{"hidden_size": 320, "head_dim": 64, "norm": "rmsnorm", "rope_fraction": 1.0, "attn_scale": 0.125, "extras": ["capped logits"], "init_std_down": 0.00686}
Each number is 500 + 25 x the weight over the matrix's rms, rounded and kept within 0 to 999. Layers, rows and columns count from 0. Numbers have three digits each.

# q: layer 10 attention query, 320x320, rms 0.167, rows 0-15,64-79,128-143,192-206,256-270, columns 64-127
# k: layer 10 attention key, 64x320, rms 0.159, rows 0-14, columns 64-127
q0:499504510507497466488514515493501493508513520473514501514528496496497498489517503514492509522497489494491495499507514491496486491498511506498505491479517502518491494484502505493515513525494490
q64:542513447530548480492511522512541485460507533505471547493489514510532462481528455546491527513469455488489516433491539485488502499517524511553516463527474516471520532455523537519556505475502484
q128:550495548531554525534424484489514534550540504497565508530462512551494476490474444524510524474493468490431514456488583531436556500520456465557475443525505567521585502496567482513510507474529470
q192:490503490508521493502500507499515500518524491501513522494497506502517490483481512511480478515501507483492498504506501497499510506495503498508487492493486499506494504496498489491524498502486487
q256:535488494510514483514475509484506497498514505486514517473476516479536486452477483507501492482526479475493507512511539492495473495500471468493477476493499535515504486469504482507490515495492488
k0:481523474507518506488491496512487507488495497513508536503497519497509485504482492495505498522491486514454534504535495531517497498497486489525493497503501469489523524510513494488508465518497492
q1:510497484519512476516516507493537473518485492493479500519487538506489471500501506518489508495484492510498465493495512483499493516492496511485503491477495489523508507499489511494492518507496464
q65:519510469513536520517489538487547491503483496513512506515527535486463510509513479515510512509490462498489516456517519481470496523512495523530476470547520511498515508511498517494535530456507471
q129:518471504474558552526499458514513530510538527476504509491508506517428506495536513530520501515499500550467515442481584519439518545516466512556491450551455539468560519499540464477510491457511444
q193:500516476512497496530504510499498488514534505513528504497489514479529500504474502497492486514485510492497510499486510513492496509499477487514522488490506490509497498475518485492522502484493475
q257:513525518481523515515481513503497504541479486520539528485482504513507458502489463510518489515511471500497482496499508511480521492482484488473522460500485540497516472494506514487522493493499476
k1:496494499501522506498492492508499497521510492472511498503475484504499493498505485511479482486524495498449520482507509530509504496486504453524520475521536495519515523490512487494479476508490504
q2:508519498502476516479492497504509519503484487490501512497511496484505506493486523496500518493488507480492488500517508508511480496499507514500492500499475498499505532533484520498495521492491506
q66:521514480513532503496511502532502507490520535492468492478501490467502513495515498505470512500489495474509504507503476477511503502542483489481496500470479461477518489536490503542523523511463509
q130:497455497503529487546518458493496508493512544499457465470518515465482503482489453535448498524490425469495490513488476491480508522496505475531483513442484511528495508488515451478510486498472516
q194:503506504517491499485469501492469546503488462478490508491521473499465509470488506515492531488448495509501525464493481511508475484500484493479499500509523512473496533524459496514499491507482499
q258:509483484444477527524489496537475533507476504494489509485511512511490534519515491521478554510495487463475482470511460510485464479511530482513531487491522498521546517527474473497491495479489513
k2:491467512483509481520486497510531491488504496508520502550490486515528513522495498514489502511508502513522515492490475504509536470503506497506493484497495511492475471504484513539504497487494493
q3:513477534476501513512494506520500491511503483494492497500505459483493497488475491498480513504460477494508472492524488512508494526533495498501529513510476530524501481506497495509525523497494508
q67:494444510496514502480485489488505482470519502488502495501524500493485483482481494487535512508505509461497530492504486489514470507499522506466496505507511551507482500464508512462452512501516533
q131:428471510509527491531474470438473508521512543557478463476535460485493542535520462492475455547510506477531475477507500468518516540510508528511442511511431567470506446504494467494481466475473480
q195:502494498435487486485464504488505521506537503508513511502487483527481494524517534503498495497528503519494505491466466521536500476502513494484504533506516514499497506498500495496469499534544501
q259:468548510456469465508486496538501492516517506455498489482484463508489494496521477466517498506480529527515507513539448502525472522549526543547508495480495494503464489465460487479487484498477490
k3:531477468496508474521535528492495479516482446488473491476493529488517488494477490498491478458494483513524527519471494467466465487493490491483533498496529467512472479522516523491504479544495509
q4:501512494479504490511498509489502480522481501501516476483489503497488478506490471484473517498476502510498467487521500506523502521519474502492526501484500514532510497495496515496517509494472500
q68:529512468519549487455515524490516516485505502504530508535522508476489520511500494524506518509500503503503521502538514482489481531459497491489478505510516516519495517494489534473503470486489475
q132:510504489495520486523481501503460499512510489529486455508498506519479508515499519503494481527541483499481497468490547549460472496509491500491519471528480461513521449533527494507464485468487464
q196:493504453496524496520504474509515503504514500513503502535492515483519488506527481507501470518528531500497502496480498484479499504488527494513495474494493496506514470466504497524496521513505493
q260:510505516477535464508485481471531482513488522466508500484456541472536479489491496503514480494525487479505466499484522534494523503478479501477559474488476484527510470471512506499503494530520515
k4:499477489482500544508517513496488499498458536492499485511506521493518489504518477503534517508480492510491532502479473478500513504501483478474522504528515539525499520498481520502494496523513516
q5:507522466500492474498490487513510511511517497503471485512481516464503483495523500509499499489493478507492525523490478490492474474493501492520528525505523501500484522519518509501477521488510486
q69:532514451516523471442499506520501504481554474487500527478544463497518490513525477538508523476502483475488502483520503513510477508481544514489546492481546542482453478489464492513476497497461515
q133:532491491520497492462467477448448493516539484527502529462518504466529484482488510505503502473495475482436509505491507524542522513551534527513479509492497534491526459507526440540514523499459456
q197:514497482537514516479476466498557534496543476490468494517519493490515495491522476485471474497513518509496509479504495524484499502518529478531499479500488505499497485535466472500440518493475517
q261:503505490499500511472454509487501517485486531447491537480513539488506519474503507487485495459520522492481467515499520496491483490512470505520530502493505534499506475501502491520503506536495505
k5:509485495463477518495531497500484516474496486503526492540480522472489517459498529503513497518501558512473520488518478502530479479478493502480511484504489428525476530517502497533463480475481493
q6:499500512504518545521482512507531487482505461478515484520501516505483493479486499504498515488477479527516509505523481517491517512495476530492474478514490483519523519524481505500530530508495514
q70:535500516469514517489502477502520508513487476497481504506511484492487519517512498485482472451492505500506498523513493471471499501511468507495471494514550490519509505477501502514479481510503515
q134:469477488485500492464500511494551509516503565506482483476507479533513525502496563451516465498503520493545514462523546513543484527540481569516473447542458527466506482481470489456527508457526502
q198:510487532466455482465504486522516535499525500486484496516503505486516521511511533495472472479562553514500522530494483491501491501497502508475499487520507508500516521508502494514490536495482515
q262:440525523504496519461494530544516523558534582497488515528521493476502499523533519445518477513511558485528500523475510500520485499535456569523494476531455541502441474455476533480472468535500449
k6:477444433483476484512486522470487445533480495511449474501491483552474478534500482517523551446462533515552481510505475499513483510487504522476521559484520515458496466475498491491550525510483527
q7:478502520457519497527486515495505485550494518487494515490500534507516491514500482511526490516478491517516441497516511501509534548508484530500466511492492521526507495479505510513516523482516503
q71:522526495475494489534513513524526523507463513506492513495490527460515526500512460462499494484531476511502531504454534477509506471513506510516445524496490539502529499474485505490549532558502489
q135:514531498528567505483512449566475539466501499495485510507484515515490490492524479501458553548495489515489522470506483522458510458477497528523487496469462533491557519470523447532478532466508516
q199:496520518445494458517522512528500497489453514517497458507495522448518464519497507485497481523526536491503509509505474510484483505508480495503489496517483476498550519482522470534513536544500513
q263:483506506526505511503552519510510551494467535473490450505482494470506462539524500466509451512514516486532467473495479514523538483496475517469503537507481500508523492489506539526493500523506488
k7:513475498486492468489461492480533494495535491490519476511474515528491502493507500514510535532511499497501492492509525522486475511496500487514474478497524486498507491515461496491503493490489502
q8:481480495483530487500487529527498510488464481496511498471480495538467473482509475469516550487464517496514502494500483469500518456525495500517528503506502487523534504504544490493502505494487524
q72:495503510500481484529464495500516511503458469538511521486502532532507530490496511485496495501528544498499484502471491493491492470491533489501486464541506494509478486515512497545494499518504527
q136:501500475495502485497445489499540554480511479475539499538470515507483535445489511496559531478543492558526515456494487549479539455483547499475497456556519464514490492589485542514476481515514548
q200:489513438549495506517534513538460522475513475494526524495507516475516508544511502499483527531492478473505508502503495525436520482494523529508489516505536455535535526483460533496505477495513495
q264:465491513553507540470510474539509508477475552510551496505511538434498514489520471496510478537477474486517496493478505524477459493504457500509471520488537485519495503509517482500478472479516490
k8:505502524465492487502561520481457484516514522508495486491534463476447505469472527487530516577502514476537472486505565488477506517460498514505512502534448540473479513509474548480475520446496495
q9:512481505492491496503494483455508546492511495488479459538493513467502507500498508480470505478472461453486517482485497518521505459479521512506551521498505528495508513491544494516492469569490498
q73:526530516490539529503465501498553530491455431533489482470481478476473482519462484525470489502524474526505514503531517512514456467502525446486487537491505473462505494519514488467476493534454528
q137:495449524541504481504504470510498527505534473473499479472492479514509503467468545554520564493526483506492517472524487454498516494467549497516500509474482451493520491494473494494479478446513448
q201:482465462513534555483512501502532496509499515488489500476467478463462480465508462498485500506546511512506494478490509517483487460473493517488510500482510516488475491483485513551494503482503488
q265:529489519520489480512495468501518481438467540515498493510508497479473471472510501479540513471531504483526484474484496452534551423468503491479503500485486457531511486524510480510513506518492507
k9:514493500498473509474501515487496498535502514480516516519452515499508509504499480478493507513503508496510527495471540482512495491475487482453537479479494517467529536519506497463535525523463489
q10:522461522514527459519475543494533485479472463516496470492485530499531474476481481498485516497474490511482496488489543438480515456501537528529486480529479515512474487474494501536504495512476479
q74:517516512508495510480510501502488493462534517515507495489502501467518483462534507519502483512485525489489499495468511494516472501540479507511481502484470508460471481468517496526500477506521472
q138:507445527506520468514483514451494427472547501465484506479528510475524477460486538483490465569457514500429495492500519453554459469531503447510543516462493464488481478471537506514533486478472504
q202:483491458506502553497521530441430492491528512493495526526523510477503514466497580476495498502503520491493558478488531479501501471526515496508478514472467565471492511512515519523508494506489490
q266:514502536487475494535493470469509498525535525490535520519521532519557532506481533498546447495522534502451521507494502470518539503494491489439499490486506533475479520514520494485480537533516496
k10:504562485495540530475527454543510523536512511457524518445455501497523449508506519493501538510531508521446524488496514555527506512486486496462465519501560473463509466562493488532486557473507531
q11:503514509494497525475470505476490498502521506498526508527498492535494497516493512478507518526482475498512495475518486523502522520469456502538502454505498479513495510503512519493515514477530501
q75:510526513480494515490516526496483503495471533483510507460526528477492502477496514488535477475485516454491488540458488496518485482520499483493474515526479550519504497524539523522491481542552504
q139:472509544540449507484443486507471479478530481507496501518476509504525501529488520510515475472488497496521467521471511511439476485505487529499487488517500513518487496546479565504505488516510435
q203:482517469498478502465462525509512505512532510512490502469470535533500557517507544486487483477516461484495546518501506529520497553536483500492459512501502552475493516550506501495501486492490505
q267:524510516479477502509532513472508472524497495536473495488471511479517534533544548504501498519496508501508500502513471541519462495546535543494511468496475457488491500515499504523517517475481461
k11:466489488523557486489483509495510520501497484490499501491487431518495500501479482515487522512472503500488467478537489525525463498495524496479499492488486485456522500490488507463485461489470535
q12:524469524509531502503545468499471496465474531511478489528493487507475513476488516506501496502517525465480521509510517506514497507542531477487500538506502520528539507505491472513461517508497496
q76:497471510477525486477508457523508484475523497444550503473486439491490455530507486497456466538531504459477518507482491499526500514487464491513502486471520498545496480487506502515487498478457536
q140:516490513494500486510498515501475490545464499463497514470466480442512511470487480500518519486493451532479458499539522509521524538479500458491547500459522530517482517513496509503471529523464499
q204:507502503500495521510496518479468499506496490479506509522533474515515519490511493504474507483489493465507478471478533510508479491500474507525461531493441527522474471503483486546539504504494472
q268:527524516540506482531470486491509518493491501537492496510459513483472529436504505489519479479502462491483524525512480509521496527503477450503486510443467523504490572499541434513479473444457483
k12:526450516507518514469508502499486484482464519517478517498503519518489515482516532468520519499504498470515483503483491472483482477507540509507539514511528499449498485498540463514485491465492485
q13:514503515497505543504529497523494496482484505515493493489500546538479469529498531498519493516533511496489500530519497531511491525531481507488503504541546506498548515483522517483482498464518489
q77:467516484524502476479497498497453496468518532537508498498524463522477484489492513453516513512500476506495490517484473481490512534481505507506489493491496446477492468524526513488470477460500531
q141:485524520498508501491492526509488469470512504499507475469502467559489502480514532507546475503506493508498521507461509510521483519515539508496496487500515508472457492488541504476520522505524489
q205:522537531491523502451514514520461486478509462515516507532543524518501500534482496455534534528501502486476509558478501449466528488530482515496457480480495510487509493532516567548505504466516509
q269:456541507514523481506467519482517498523539456554493467480489492508526534514481535507501507551547501494488533536498504490519520532522534507500501485452482474478501512453505508547522470421544483
k13:458523485500510483494519537570511515521534509477481485545507510430462545508526487462521512483477513515474505487495474499512496496480507530471471481487439499493491477522482523518486514495488494
q14:470524449515505475473481540491505492497532468469526487513495524506508541474491489517502474480470478517523498524482475508507520486503495494471545486497525482523508517481471519476529463486508509
q78:512511491498488491486552470506504505468526494512511545524532541476515547533446486525458512476518458536511487481480512530507475500483501522518457511500518507503529501497487487479474499502486504
q142:510567508533491509490518497523492548516471463509472527457507500482492490487528531495505507484514490582483520509496509473530492491495475482498479521481478457482518524539521498500503486510476511
q206:498541482498442480492528523514464503442481469507515534469540456499493492471514495485466432519522554493495505490463533493535482467558531522540501500467525549475488535518445520492505458487500515
q270:534525537464504492506473471474541494483514496516535509492519525513508489514502500532501496477514512509479537490478468455485492489523472462505491481463497455465473508479537525493483512461488537
k14:433513510492463512502514505501516516532474508507504521489514515508538542509507525524523565466517547485480456518492486528496508528520513489506483537440505506505464520501513457501457525475504472
q15:451476457512504469544450527451531501465526453480482453534474508459508502492501457523510506537495436536544463489492519455437490433464512515548548441472486483511484484516493547513493490531449506
q79:519472466494539476517516526514516466517454470487516493501505499500450515496520505498523509483445510488512487473517474534500500524539512507531498534493514464456464520508497514494484487466490497
q143:498510492549485509505499474544529509521468523491498496451471470513498510493500496536492494488463518431480512484508507567433488502499483487535487512490495484473515463502503509523508526524511508